config.toml
qk_norm = false
init_std_up = 0.0278
decay_fraction = 0.774
Each number is 500 + 40 x the weight over its row's rms, rounded and kept within 0 to 999. Layers, rows and columns count from 0. Numbers have three digits each. The size before them is the row's rms in percent of the matrix's.

# layer 5 MLP gate, 1344x512, rms 0.11, rows 1249-1320, columns 64-127
102:442517504455515501453456513550488488491444492551416491502518425547511427480472441507607569436507566489531528541489512549471482463491497500475510487531519580470498449498468533517509436512504455
096:488469528508464436522475486571517473406448472506499524412525570443495499533533503539430479512464495427520518567480490469493521493495517609490474558488500509473527546536494559542527565435548503
097:482488563530433531478487481450527488444497462473450493536470485530446549482494463495446480565538466527540534495465442541509470398479492506502474468457470512504512520509474483479573502460515501
099:416518490518500450427492470590526453514479423518563528428489525436443517497483546453485464516527494487518504429398417465495546501515542481473456446526515452431545525487577528516505458516529486
095:544433458519549484476526494496538593452517501491477511497523477465491445497479529525476483481447499525495452515483500532498566522513510473510434472462443505488446520486493506438501469502475486
091:615536523580491478446447510520501567488470477469505451444525497601510520510523467514453540443489477450488552555552511511497511497521398495530507479490526420508465496490404437504586550457451550
110:525471506569474543421490505507541471584541505500510517417547470546507495519465496566499559505490567452466496587510561565466506465515394492483507454490503521489511469533500545544463407566489475
097:491519497478527513511438450469428549530546446562453494564464483487538504478458580430525575447477503425512504514500496511479525529532508437457454489537527432544468490447571461490498445456487451
093:469485406502455529521467536475509539479515474450450431491465493545571513500457443503487526452514522495510509479479541531529526532530534533461553538505575517535412513528492526495494527468538497
096:486536570518474456514448537298502509509437569545505551531511496433420438507559475496565438475490534450559546472528559432498538419419510485526435495491532540460411526462545461532530461463533473
099:445536486415553491475527485508459542384497521484471499507571528472491584553563421532568477567528459515577520516457442460561454505510529568515506437541541475525527553505444513468412480460475495
098:515515443564588455533468519528541502452545514429489452524455514535416463509492456444492456516463548489514498503439419476583525524477532565492480546549523526411530512469552456465513430523433482
104:540526492515481490473526539515495513486518512442467451487489567453491482469496487446494468441454572548439532491495508484518545481506498546519586531440498451511517502450528497529541557510550427
099:465546445510553505570532441496446562509527502465552503506526457482458513532515550506545529474462412479520475519459511528520464557470531491451471489438458532518497434525529453519562478483480518
089:549490471558526388502504483515435432450518538493486511491509556482513456501513519493510482513539506461544469472531440550486489452450416490514528448471505536533491540565547548494450451480560501
102:577496540479498533529519504470457570459492485505519463477456501516497444533497433502546468527499495512517467437438470485560534472544479455536412543522521504492450501546359515476438455497605518
099:507556508537561548491459517447467464534454478506539469460525503571491566510519559458520516535450566523493480440453463463470482481493445484536485464505503500413522549488437449490467503524492532
092:494501521521598515471491521497482532542469417565512454542496519529488564529491436543529556433524512552496576518508505496602468526531523536491422510451454460507475518557494517527389520490496528
101:507595449423482413485543525557506428447462485481467493492514511547512454484567501501518499446385517556532536491506480511564473466487516505479543430466580485515430451471498474544496484412508518
098:507496515557508498438434507507518532493517457490593486510500522516519463503554438436513487452470547483439500491552533504493516521520490471488480451550512494594539416527509474406490552496456531
107:463422591448486490466471527493460489539490477483582506502538557570447474421493495511500508525524532562507497526450459473415513501540476438539543563468477477499591409474569462504473623514435508
098:514431509488553560570460509425466525492478484493435528504554490469506459547477479484472461544494490475469475558539515469467527498503562507517492481529453577513529444593459512556457555489486498
098:522506447471454486506425478564505412550527494445556496609502553451547516532514604555525468501551527556538479459542528510467421515522503459545489497444465501453538519435532528493547497439496520
093:618442490494494462504517528454443583519560498488574429476499490430380554464502496515472473486529461425507530512514545542490461462415499483593520498500486516509477469517512559441500522491519520
093:522478570466473574512524525488602576496517490473491495574492479424507466483483506489503577494473467484527528524558490473533482544492470486480527555464514432485514512540507435448527543473506554
098:473497466472573480523480523441419529441537514540527506487439517506501499509515548439540454558464481477475511533499475382455509498493569514545513500535516483560536533513455475427553502457596484
100:480456548516500435515539545461478523467544489593548447476522493501515448485466470481462497509506529506509513453469514489519601519481516529516549568526395521469498486551445479509523465567521576
099:410495458556498410496477544403502454511559479527502479494488512501551448451584466556479499504458544433526543502497454555457498537445450496502511460522434544540488459471447535552508538510443480
115:547420525534541458520523492463509486544452448575504494507494551597499468492480505585520487580517458444583469463478519509494478514522562438458517586529495514468509545389551383505494469474552577
096:490541507525458536490543441527455417549464478472430481519521479536506586539466466488446535453508436565499514488479452490517546465438498489541500562500521550501532452541478569484487515447532505
098:534452485538468489501448542469521477491481452464512460460482461477484512537470414587496566509512524470482418483548511527496451444424455524428507448482506522499554527534459466541524532517473542
090:439488440523473527555454513575485502511451474427506505493466476435533479494493543465578560530503488462581558523462428488540461444504473463505468559485513458481559560461518526453495561472543514
098:405493479477534544487434488511489527507540460460441458508505453493484498484496482500465488501464443587514495592426481528495536475520499546488520485478507434441475525460431513469508401421493500
093:563442492565574505479532547490504531535441481460491508488512529468510491505477507501483536503496438502428514466558551522477478525464498472478414535584464569512463488525536579538499568551440533
099:493512488432592516479545512500545394501478473514448477545454421508529464565474488480486468531502408457529453506507565413561471464451455522519522498514463534416479558532515448512454547477487529
106:479520440490492446425556495502502550543526471443505520548459487470436502446454540490486471486473455519521543516460547503482519541538518438483514496413510415473424516447532540489497520528467491
095:520572570478451447523543497464452568473584486483456542513433479524483487499525497550485435542508468463460580433584505466469414451512478488509495471480470506502496511520563481522445465492452471
099:469472559455599541482553459490550536488426456577437478432493588548423516510475557520484441510471476508583495505514425480420445508529515470572449491586506564517483445492532609412538470469483472
091:498489585491465487446454514484438495476538517484440493499531474505550548528457546474422588490499536467461515513563485393490508485528503496522488474606509488534551541516545484478449484488510426
091:453495443458519540441517493539491485484476480538453468496477531495524507493468465515495521523515554556517478579592428485440456544441523451456486528444482469485476511535494593544540530380480504
109:506502543413534534468440481473432439490477498430517502396455492570531465471541499445601528517462491539463474541596582556447549474523465577451547511504532524548510526473549524509549507554459500
104:523577545496426460473595452542464548489504487511544538474537482559574546474556475498525472497529472478516533521499535487486536542535524496542467513535563553548495490518498505433448469436442507
108:466494504507500545473479469536548559476464425497578443488506556503457537495460470519514480555484496487434469559516542523459444532442534491494585581429483528505507390505416561515500558477472571
099:434517564442513508475557468493432528487460509570569461490478510465485499511484420562448508478531558456525474483554527538515446446446544525480572489495505526460527537576525512538537534488498479
092:560504444447439487501545502485489479527524480466507438486453502534505474522537514465503510475462518532588493514561516487536537413491511469487531476461491521524516456485519448506456469385544535
093:501501455458558519508608508529489523502468542525470516498472498514439536453437489515583504529429494490487519463487586500472464466522521532463474477524465512509487530502499576477584465477458390
096:548461487541541532524515490537529510424547518477512501550468526497539531523508494503475530505522626522504491508521520461629443471479504564489497527585485488540519440524463463490532528519434478
106:506523465492525559467439451517473458414524522471520512471500549560499536514502432535494480455536490528501502493487507528417546472468484520446494542505564497489489493524502563523470465512468513
099:462528570458456495565600434504559491516441410448502532514509534518496466537537483494508543558565548508495474600468457474518483500505471538553474543533461559452480447424438474551446564419466502
097:502493456466451494526508577500451578501462483522429495468511566485489511551532498453471553447484568482462465475524502468546475473479452482476522458562474508566487434434558525485449517611509486
103:503448456500484418559417513499484478478547466487515495510487506524479500570451428483508462515499428530506627481492519507449495503538456598484469522455549460500525532541514540546529568495531505
109:512493502427448448534498491476493546561543492524426522478452506577508504471463495523528501524481471498571494449494458511536483512539516476491497480502554520422489518446468526485468489517577523
116:477439438542408477489499502466514480460617494592571493483604466583465486477556449490505519449446418484526459533509477505555484497499472407452508462518470428463551555501551489523498402496427481
097:443471505571503473472549562451492470602499431442543552523489455565484506478579509495471527536524491496525479440492507499511451488512460513504482461499460475482514527462475517467419546462484457
116:566521386453496483492558495461484436519525517492509402508422460514473513496529562467441451507497486469530415489577478465495504489486515494491489521586507505479560517528501520521474500483503535
105:444501519561457486544502467516457489543495544468545452515424523553512572462520495534477488480474465479418486482491475513587603441446481477459414576466455591575478505458480454441432552448471553
111:496446494564457467454485546538534497509494541524451503437494445460513544485531466522533457561489502500547492525532468497467546461505568498467524486544429453539476500584505450481520526512558509
104:513478507590455486417480444533510470446486509574488559502542500479481487519510488496469547410420486513481495518460468519586464526568474525494425489512541562447534510527530517564523548472466611
105:509504493527436538469507527500466441487480505468433473448479504497482418516526559491499505465528589484509564495459529514472541552527457525468599542481506575488542438433499493487472579515433433
095:471587482531469539491549504468518570478508506438465549524517471527444530510512498514538477555487510527482545503502424482510512460517466523462458510487462509462514502481478441480571494473514489
111:529541537491479497479510476558478431507508530516513494547575552578421488498469465456473542460535461489426481468465458511470506507433470489480501501521481505495524473523551477486544463483425576
102:502434483589544559487521519502575514599462515539465531453478452516507470489461500464479478509495479462553519588486481493545541518427429479521504491538545481554583498466495473504436572539514508
093:520558435545460505460486494497468501530526436485455464456487505526533437477534486471528511495525455449554426554495567473532533519516501481494529485474453393519474524463510464463493552481479486
091:366529523487514587464468518519538526527462464533482505455486487509564484518507451450452549468464498528462490538504444524446483460458471437500510498579526472477534478492474473454456463467483523
105:549611472534468461622576535480498478533493449528493569449485509428475483523513489557549454552591462545480519503522540438448486486478483528406493479485419503478521579455513441515447503446497495
092:559508563483528511414467569467497470519531508517576519483522534504497481523523446532521439501520510537479476516551505455500557485539499497436516496557491533481480483473483518485490450512462508
098:501554359489465476510557540447533523485578472474539470511496495458474506494506513555498553519454536571457507511505448389553532499372474537511491533567496514581503481526490548486565548457468473
101:436426489478476490439486522459458555476465536509451495521495474468603538543466511463557465484505647524423514528504519500534480566475554487546457469437535516466525527453499455474467513507475458
106:469541478503509514502576491475483485510380570563556533510488489510497565429464513516540443527546542495503477520477424511451485462449526484461494475541404478571560544550538566501557512511397492
105:445459482444488531479557473594525463549478550410513518520466559504548526466479520493505489518590538551505508533470477506542496466507515457589505527529576464428422504476519490528470443515469512
115:478485504554561488492503435536505396562447525475514504499462471492497457449499540524547547411487506498433516445512573486516490494577494481570450510475462514502539518585521445417521535498512528
091:538534587423532533507493469459578487505509587503552525513491485477429457468492508513580489450565492512510490503572484558582519473482506478558512482500489477481528526551492566481511472490465524
# layer 5 MLP up, 1344x512, rms 0.116, rows 1249-1319, columns 64-127
101:470512493458512490529518403453533521523490529486544551507510555444510523479497516454508503454521420454450512432442507466516442449550527496482499501506499451416480529518523551506536522511465498
090:494433500512499474510465576534556491461491520527551497540562498586478547445512560534518535502561505555488520511491455440468492483439496478529539509519473514500516514490484448538503541479471567
096:506473478619442491486500516579512464448530523446461495474448510429504540495459476505553550535466559513531495500627504477457569493501552492504445514501562461502448471444560422515434489458519511
094:433503462506462562429505498581485581506538493459473450541492541424506495525539477496487511539505536496520562444414497511450509538545555454515516465580494472511525532413529445480514518510493529
099:513515495435500431525523484515521544476560509529515513488551523492530558477570521484463448457583532555443555433462426520468519498531560492521462501528493554472492464496484446519513504466501535
096:435499547470474432503520484467475530561533487541505446469519545508577513531479575474526493496519575511533536501492548505458507510495521554481497522494489475501548512438533521497512539476436448
120:502457516539492575473500457502434547552513499509610547399549493535496500552476547490500544528484551493529509560513510477448435550479459532508514461492484529476512501510514509478496469533488471
099:513526540552543535486501521529395516527505520560461524560473505493475536514523594477474449483601438482497444486581537514502558539488484462472558517652469443495474454467519487531554500493558522
091:525526549508489506494438408502516525473585515514465527485523562497547502520500476549473481508469484528503498475472436473529507503569462574496538530456505469501468430430462617584515498489425536
102:503417518529547495456495495543504508469592444390515540422502512476438413447496505451537567431511524501563491481532536512543520576510544492440552481516539516519568443532480403518472568452472572
100:460505441504445513542455541500526476576492505431467494493516498437509456425477573487513554476509578527505486510483479463530553526524579431591477497530483494472461471509413475452520557518472451
104:501555585557433434550523514540491452519535521497419451520410469475490543491502509525435492502480473453443531501438538506497519507539478477477448470482410487466480534480503535474543473553513489
096:509608499479554526524513449500462499447478521551565544513558514481420527402547478439507436526442453533557469468495538477516449509478471511460504523473430544425570402541497469474485530449404534
106:429544476525543508478441457521426460544498572526507434482491496533490512521513577460467516442551529512496460477536470538481486518479377512546524531470449519508516545484516524416521468456470463
093:522535477515522510509550504531538500475510414459516457517475464415518525462448532527510424508466494503416505510526507419567478504507543481483484500470491418471524508491391440541499490470423460
095:494506467454452530581534502499453460465493548433479465526539569511488463512470465478561540514582577461533457528490438532482485520576485514479455502471441479534487519459496537490532578453490461
092:499492598426583584488460542493381491644507495516471431539487480538485572533536554529510450513485456540472557510473515500489502487461498473493509503458496426442493474476466506562511516575509555
094:462550483579531520568464478492556385535516483496478519472499504512494482488501462523473481531508513480451464490451522511501524495466511507529508518564531483450558503444557475493565510534525492
106:521513369489455524539429575489487518533492487454523479540528493541487561538494536543505475567433420488499530550457543484517447470490516533481486532436474491492462493482481454522456499535466517
099:548510573442455484522476465512503540447584527449513432533499463539480509485430463450564522525423538430438418514501488510513507538567492584499467529556493470534528491438472503560513432485576544
098:486533458556531444573429488483515531547539455505425562470507501444457487524538511426503546451489459511528501501537460527572482577441515570453538495476505586484451540502477517523456415431546472
098:533497497504537508536482574490529559505478487465489489487437467491467489490512456464418423436530510509481492519470477551429539482550465486487526449536423529488565529562532491435576511461441556
093:549547442439555433545487432522481503470518441511411490497535471497494416455512428493490490530517518456517523510517464573503459492484453532522502522519488516496548554472478463473558483425514503
101:550549493403567520525495498532448510497525528533459469493545505515488448549469499565539535468471517523504466496479532525491578482491489538499470516462520463460469485513469522477434466477503520
097:544436547532455476411570537546485449494483557532496462532488482470521525573488503512439486543451514554549515468488474478452459507484474487497518571467496479527510461508497498508507489508457491
096:485451546484513507520576443572530511486472481468489484552557500448459465531538495525518420509492470470448481502442462540519535467546466448539488442543459538510526593540533508523483592488580529
104:525592497489468488530504522516479461500512561492540496523532458505565461487459401504499535482503512417587439465541506518582490540493519473483480491484475553452477526510461485465553504513475459
096:533575506561569572453520492484554510537515466496490556477546482505543496587497523581487554452536540544505455485494517489469462532516532446509513484546455573498413430488557542473502479429515510
108:473499451546514520516502443529513491523477505473508495579534444472479463589537527447610505479481541565461459503537518603479483538427522531541444489506481508461508561478465520480491496551511426
091:541510473565583426512479505482451464438580448539513540492508429476556438468536499495474500532551485414419457511492536399482566498520460483508493486481475508510449528447425559510600557457538443
098:449486529509554544500433475567491521489469529500490479609476470451537514507523505406421507518505502484490591565456524480556517487464487518530492485502506443567485469468515572514506593477516521
097:507469559495501508522496533597506485543465519506477548482468437455479439528492492420574465473503456454522529529427479533496436464460521461467482491465549461504595464509530534494511568494556457
103:438510519480463564475426414508452482564488491439510421542469500540513496524511518476514461496527473525532531535539490492508490450487459495544598521441505484488493521476496542509471535493469526
096:538486372469493473513457517511547542481544503458493519458413511510478466417470497543569508486502501553561528544561473470479420537487483558538437483452458435562477528550521559497506438560453485
099:445475543536533425490508488473523543402474466571387500519457448481457551469493559504549541459502468512475505493526487472605484519431503506504431448520545513489478453528490502498563502464462473
104:437500458464515500516530499457496479518503472510532500467506513477427520458541498482459474478498484425531543538499552636481556519501450523450493517482531470466422460497484469481510540489466548
095:552441499456473481474527515522572589589469493465502548486408521506500477551480508581454489535571541469515561550493444515444467502538482561465537551542541543449492441480506474446451541468506462
102:484528486497460537606476388534544495479498588504534501447529586548588410526508472476501560496535498507516503452482415447555453633515508486471440519482482550559425466480578563568483488567524469
099:494426509458469499449518538471479490569520510478551477510461498447532546534537547449475518542512483531450487526513461501537503484512555440541473555570411445558574478477479517455519488496517464
101:549491526441518533482582593463525447477555509480443533555502501546510508455475462474483568577473511477531425493512526455411488485535516536431560536561498458589540536438607571492538504496482464
108:514518548423462509459542517452491468509461498473481453479530520515497555494520510507556455480494473518483534535475554481519508519501431472463606605545565546486565475465550477516479502566534475
108:466486515569483477474464538510382494488552532455428474470467522548556495551549430482517556503497466540529481539541474535482537499469485492502547522592527456514475543519485515482486467480505491
103:495491521471464524505533463465467451471539486437538512470468533602479546436521499481564613480562524589462455419431514439527505513501439534475443431511463513498491510516528485494481494500544477
097:488536449485529479460515532488493548458437490521474445490616486434497496461511441452482538504467552541595559428523474586552502503474495553454570466482527428519473455555442439520493529461484425
095:480476482526563477506472507513479531431484503497529523530498421385529519550484463493450466507494474488451553457447470484548485565483498509436507459545497478499513492541551482476510412476436450
091:523483441510441508486499469466543490427521588476486458546508541462519480506520401502516521532531473462464602467566454473458505514530533495503523478506483616517485480481524539469536444513490427
065:496516461550521534500526464529429508580475474533486527464571447545488457438525475458465527521461486515512468442408479508434548557490549507516514444468517499476482450493501531498441457505506550
096:507507467515496546498536452484470578389493527467508467497502481488504513535465505517538428514538474508548526485530531530531488504550470460525485512482545528539531491441520579552514483418524509
106:504497562477499468582503477510505498592511485499459456490506498512516498461482510448551460557461557484481530431559561470532552514533493512532535439424509563503504443447401553470506525555513432
074:480510526492556504512475477488553421524467505509480493465538505503446446528446522489568502526455438459525567505500554499428553488574565536461501512501505563526565480493485560521527530395495519
106:464506539531579547443433542472562530467540557443571506454514595509547422480491501522490500494541451499488486558444404475518591482502486435509480531510512584456489518512536516495515478473482503
102:438577452555508520532569503504550471497478501534540390537555484559485510464523467501500477506535450537503471508541530500491510481564559489534445465478468530493490537568543481525529520474502550
121:512519521493568400478449441522474472434550499509441566500529463532548480529524420521511558504531540528510550526547537547495538545550506515512385408468482539533500546523475532475428459453474481
097:485506458501474487448604453468498491570540470490480489466479523535496487574511469471463514488471415496557509528411514517495457517436525489498491542478497497444464533500512503516467485542558511
113:549515379513463435525556517505439458499524497480553465489486576503496508477521501428493548469484558440500490453518558494496547588439575546520467500480465483446511477478447486500487525493560523
103:481516515494460502488493471499469457465501556476498498485514546442493497529455487498477522581529509509517501463538485475495468470502579464506446467592459522564556477512573537500573528548508548
111:509522466496541524505433548491455482500510447480537438455514564486573527472484523503426499500473562495466530540503584540567487539430426543539522535464591495474492539457540510494524545549449489
117:426504481488555521580547501482481505490441489443472393496458425463448534534519558491494486554531530422565501442537498555465567422456488458502571517523420484497452535485505527536560457575542508
115:467421554452476540531425509471418491498454474492508480585574608505456538510549510460485439450498444472503467512528499481477491460525423492496515507493456509477506510506498470546520493489547455
105:420509491443443499524533527496534449473549441545437507464503450497393472452515441468482541519501480466507483486516512449521585475442492478507564470397494467484478489523517486477450487508473505
110:507543459545477522506539511514493496541490514487487466448510514456515495526575437507455511553504495494501460492527479481500503426494604566520444506508491489454479476585448491500486499571480499
098:532480451533440505514573522561548525586546513506449448483519471500544457476517472540454422513510503470480530558553500448486565522476519521597515476523532438521564541478478511553485418485450539
098:470518572589513531545482500507577527544552549436491414544529494499442511473528501576528440477454492513429542514490502528532461384539480588493486528520557583483443432575501500529502553530486461
095:457543512481491487472510445510528474508491530490421490473553487519537524540486518521488463496495411476495546482564475487558429493481506564493510510479537493498539479532470527570492561519556535
103:561450539437494505482527442476533494490553547441490465494554540526456554542525516562442493462521505494572513536475532566501520471459488510505454535432502516447517517499484459504462521424561483
100:492481518505467509508571495541487453495478559497496490534486544525465433478497486493485531517530525554469426574496543452410520594410505474548471575599501590495558452489543473544535472556495462
103:480531548479457492496510466475548480483495489494557550512543554516471578504478496502553474512430526495496480459463476579556532361521445479437503538529369527521455558525527456502428513525450486
082:502525494474529470509540546592472425471526523518511448510462504543506527505556473459543566493463495455507521530540510484493532480476488556504490492450552569519557533536536475509494537423543504
103:477533454530532530535542491510564477469517600584479564506492533487491540474483416472476468480532561527531529494567405539444528480426584463515499582498516508467440435479563455422490537494479520
099:461499480517512547495506480531517483505535443525389501496613451467403480486473467489464560562471493487501559472507426495509482475486529530462518529400454464511495484549536491539447514503533497
122:498502542537530527547578385519591410530488542527442541498554482587451456463460506493525491534456519455428457460498516482555461476490513556508428461494484554505470467547490518481480530452510509
# layer 5 MLP down (transposed), 1344x512, rms 0.0987, rows 1249-1319, columns 64-127
104:522460482466571451577488495488550547536527482457454530488485570437540522407529432484485474479473538494492456488538556533507433451493458527463520504434540531497426504532510520500501513514470505
096:545477544577484442519517521411530517433411464529500516464576506576453535542486472566465467521520537515543507534523500419579518465442547429435535573491486458524493499515476504526495467486486487
097:447471503455508492473493522446445522486463506443544497491451546466485520464512545462425513543533494389504553532532475548472445465496556551459485583523516526518502559534495502477552502439486438
096:528491537522538472564429475517461476470590478500493542468468492477477467486523515551524458542495502503504483495527575425532558472552477486497540596490458509558517500480494483496551472503510440
091:563506555462446419478398490478536512491485545516448525479558508488573508487435486574537548508480449473482408530452470474514570509517454484505420521483605508465421530496549510571522493480514511
086:542507417429482517453497488431512450386419512461576486544545529499544479468499488512527522472475486526462480512559422434572486507531516515477523518547466537463538482502454549519416528526524502
114:459444488485499509470518505458475449557565536459459571500525496504461513554537505575495454464505469466482545488509523549612470520512423554465413515533486495511538571591520470489510456531510492
095:527562447514523466546509544563505445525448516485512509526506439561447445495461549519512501500517574549403479522517485464532558534511484432506514486447547487512458465542473470484584472501546462
098:522545596522523589475488465445481566427536514523482498418469474461467452529501525544466439503478555518584465444497449620506480516510484522524454466543519449523476486541540440536438473476519456
097:515570528506467491474493508447571484504509480533502511581490492473458447517539517448464481491472530505462533520420565430560517453455527483545504441529439543491424459533434509441546418533492503
101:435469500562443446479553518567399481499513457559527486467481480464552427419525487518547497506493481480489492500554485556481541496454469561474463497539517486471532437517509514558561534541485504
095:501387535442483575504501547531511559432470484450485533434544503502492525452432445503569595541463496581495482548520463508435483454526481475587470447533544528509549523445502551542449512507491488
098:559474545492496542508461433530508519587444490523511550572548568534529482525466502423453546505544506544572526506580531509574455516530441475517454450564501477510485437465472514502526485498434542
103:428550436521496486487544466532467564466479502525442458474512590513544456467519530468484500492490527465458508498501559550442491456496468467451493474473485532543459494441490500467482472474466486
088:514583466500510587540563484520508548448497440537513493492559448550598512434473501521534487482469471507457529471505475470509538501564501553448447500474526441501498446444472459569492556540444442
097:495524540470483429475512493479529463528482522458468479511517452432599479480436493470425478532500454545471496495517504460501526540469502526467452573455599619493494597534490541506536564461554462
102:476496514490529476439514476515497499505473541412440487516528468418506484528467517524448517468526405556479518538535551476518520498511494444580509447396487541555482472498522503531433460424444438
091:546476528478558480471557409496497494461484407527504503458546522501504583532496516462452473439563484519519490526493475571513538519527500454550480484442491447583483482467484482567638504432510509
099:447510566523484465472499496552554510519540485546485493512432553463494523480428492529492599460453451558386416493492558556482510543513513510435575460507593491494448504496402478520471486519554486
106:512541450433496462478472528531502470504493505558481496480516456475512510467484466520508460460413463502514471538556445505494477500459494477539462568438497440444507468494430459525504476425528457
095:420514472543531563541485463487506513564513491574497519496499487509507467517407416571518540535605466555480476534524426463520543513499476500570514442540479515531581595477513502464554481528516524
106:442443513465472491522586524434519550467483530415540491482517528476534450485562601559427505434522531462423461549560459567561457503536467510518448484478405498489533510523515551527507544471529473
103:483437522429463549490520510402526473427517515528575559454557510556493437556481491459460434500507524528472511417546508540489491584513521457418513514511449507514527481495535474522468482494469513
096:431501484466475489474490489557502454566550466545484509557450518446464553501439594513481470513530421490515463408453554519443491518517541492454528534567528516511489536519558540583467517571546501
092:571508613507442572588519488491556466555454466471477567553488528506491492439487557480483427522551435468545543475497422508478496540484493422448490551565506442407486494512501532504567480531547546
098:564479547441547466456537507473487513555472562489433522451463522425466467475453499471517468472577481451569509502442579466501465467565546458511560419554461488583477473550424534479509498527529506
105:488559540543525477366522510506446475626483481457551499508467465528480493529522462487561576448466560455563480468498472545593529475511471478517483453549470606447572547519503509466489533497440514
099:419558482491484477521560485474496487479455541449562528433450477497570459472505461480533529478483518418492441577475484445516464567498576437481492544472533520478456487485528480510533535532474450
108:506523447468492541466506425470520521506482531519441423489618507509527468485521544514478465557512534506498493540503480500452551515428554527509520437480453498485544427549439493503491522467478464
094:586499554503493533509541553539374497475466455510568439512498448465541440525455519552432524558552457490461515567467502475440452493442514497551504455597500448532506443496442542535471467509510453
094:510561477458482467535474421556430507472459448415523576443465553518505549465549552502487550495549488466557514531496514457501412544559514480496562501548466471441472503468463521510482521575469488
087:527464481516460580433506512553482419576495467522464563551543481496421452581577508465522474470448485454577458519457561573439533498437541544489556507559571499454539497510535548451516486481533566
100:464539494457490522502516431554487538466455464552489506485433482512445474534547541510538510533558546547520514490480451489511516433506513519538528497539481463513441523502544487527516477472463505
098:501470460456507508546495481542486448451545481440516520537457487454505494467531461507528561435438469555467493468456584584402454457488523506507531520422431573500513474502480499519561523503530512
098:601513462542499413505465470526516471482537512524466533510478549497535531494564430443516474528459472480537487495483457476456488522431502485432574500595449510479550527522508472502469522515558569
099:429505513483445482473465539571520490482528541491518531509529483469507508467564524417509499486505514467463496458502554555468457453510460442475556546495500482482474498522531484477543460581530478
094:514508461441476493488452463536487471532484490516473512481572496436452494552451574447383492544489501519466514582568561613469459444478489574535525548476521509536458409526498511448462465394473447
099:500591510522539535461552539449461475523508480494433503517495529440498518422473470528541549451483535487529490465487535438483503498452491493472557543483537469474503399450542525481499483509493489
098:523499498499485536458425438513525465541461502520523529465510567480424485529511488507513542436521559504484423469492429470483506475523460600489472504548515448502501503471551509612513442479518486
094:450456453499503466496479500536523481581546594514573504428557506458538551494571493504552531528463505550484417532578516461534486477579432452481488521514466514504547492498515440519443532513524509
104:561432540508452534450485509492468487602424518461494539457477517453476510459560499530483470534516473509573468510522490497554483569476449497508541582464504471472547534413573475533574475533560460
097:565477482435502522461541472561541479486479538506540496542544505513457545469455522486526557438544593514445420436501487510486482496405562472501491586478451434472457465496518468488465579539473442
103:498485516557468560556537528542536488547570548518545525547500531505540534471544559482582466513468489526496535490507454480483536497507437552461484491604459499527497523530536494525516503552538558
097:507438501496529514560544490477511468464549474518488519543561571429530482486503575499466482514456470556469491496442510505470459442526458558481456446518461413478528493402540530476476542543525557
095:534530509466496508472502484516498432562501483509446460572506473500519504450546556539539466467455517493526500504457528554491515475542457554518437485510518573538482505422399527525418491504467535
093:476497568450477559539460471532489477522482476513505488460554492517471456446481480550519548467506488459547440437551555514533545491511462523492494520536452432493541548421482482464520529504502504
089:505569505564499524507492487501487455520486584587571486494479467562552491528465448438538498545500467520470417556413428411532547558530509452429520546513525486527565496454566513504427568453514465
099:561439543504445502410478532529483492548485498500555407439513522482518537487471492478516422569526519487481508520486517580574540506461461521498501471526511508455486531466493481570436412522488468
108:521494542459494496544564490517451490493434473472475509434480510500475488448507477537479479467464545507493518457460583491486494513458478482526575556450574483401474528435496535521507495515522447
095:450513451524535489458504519525521536389503449622623542507448528468529482464492486532503536482560464507523522478462507436491492522511521470528547496458477526428528484482475506530518586520510541
104:506460491464539520456483425521549553443476589449502496551508499458472559516552484469546542532430477466516461471432495388404555537512534478527497463543543521510471526472502502517494531498533452
102:519438536471464405507421552527510539518481512428528625566525523542563484517493459481544473546485510463572470552552441460520536462508470492558540534467467503525497500465447493521475469491545555
103:541543504533484517424522449349468481524541502518477561475548542483504395450521460482452545444490506530513518474470495497582514504485457494438564518449500482523529479574556478483562488463546578
099:529472471568497532532517501498549537428540466469489592486441466483457568564522519477410536456522536573422495518539510459524575531532442472487485545482475506539423439503493536550456521463460481
102:565500504578518503493473428455505450493512530518580509516445514465502531537441502515509541485477526475394486492477510527477446515479500481519466539507504537510525498504555489566507590520561459
117:453460397462512500473537482454498515407493453523563509482526480521403545510503506568451496580505535539485585454489548476566496485574479508523509436462491517495425589527486506524467569517482464
100:479514468467492463531486487517456504467492428466497440447492546482537454444546525465507579527486481504504502465512607500555438465489424533470498585458550553458461527481539465547579506476472532
110:492544480471552455513472590557551533498532568525480495475493488472499530532504491452459507558460500500486469479450520458459473425489539451529466525504522468516467499469493494468463488446474485
115:409481580486492510476373469442537480471473548523549451519548503578469486525498504477495506548430453440525531479505430505548563544485507465474451457516559482470531462464475514517553474525525490
098:488484465539553484427475423503517485546511540476491507575565458496468458479496478473498480519499520515466541481482502490481490484534501508518477468528537558527464493512407579529585453417515473
106:441441498561533573516479521477544506498494487459473469518486390505478487541468457561484492484523484510473459461527566516513475440501487484522443543474539496489466470495471530546509456541483518
107:500487497545444507561502494548431478562536455469452471512504458484523524513482454565498483535474467582503466477507513439554524502545515527555489426521532480547464568558486455573480493431535495
095:525560533487475512383440496458512483431527538526459554449544526495515460530438501502409553494559563510459475490406513501512448554584549529490519435478553438529497489449484543458472485446502450
097:471535515479509460479517464519566518487535518471556542481535470450453528549495413492506479494584531490524547564550586415476626484392504430448452511519532517483583482530494493454563461453496485
107:459467464469502550466493444428544547510536534510565375485502496507516507542519523472461504468524507429553495576454536444482508526495422473516487511460469520501511497469493458469501487460514473
092:439496533566507555429502538459523499469487503537498500507562509478448519512429471495481535533470461502523444532408442585530536452522483505504585481509474499472541508502543472555524548490482472
096:489408550522550464549530524512578479508518490549476450483516456537439474545569483492507529448535503530499494521497510551487483511548523487505534549477504523497492490496500474522553484469488454
096:560484546436516497567494570491456558491574563523497538493533575536485472588481456445581415479472509504522506501568527463541446520457463557548456548393505529453492560553561494527522483509551504
113:464487552560527528496512542486489549502540621459499505425452520564471456526524510495549521554517543497438503455521484508422474433481503441467468514512440463503544523481535506458577430460486448
108:485527510423547500516494433434520531495512474501514545529522542497542489472479504457545504486492513416474526389454469446508544547504482477492524484460533460485500550456440445391447444493494442
109:497454527510504495461577489584525556501556507517466544566534469491491458542392536503541482452523537445612505466495473586591521494515462451498428520451520511513524525478505463444456501459506506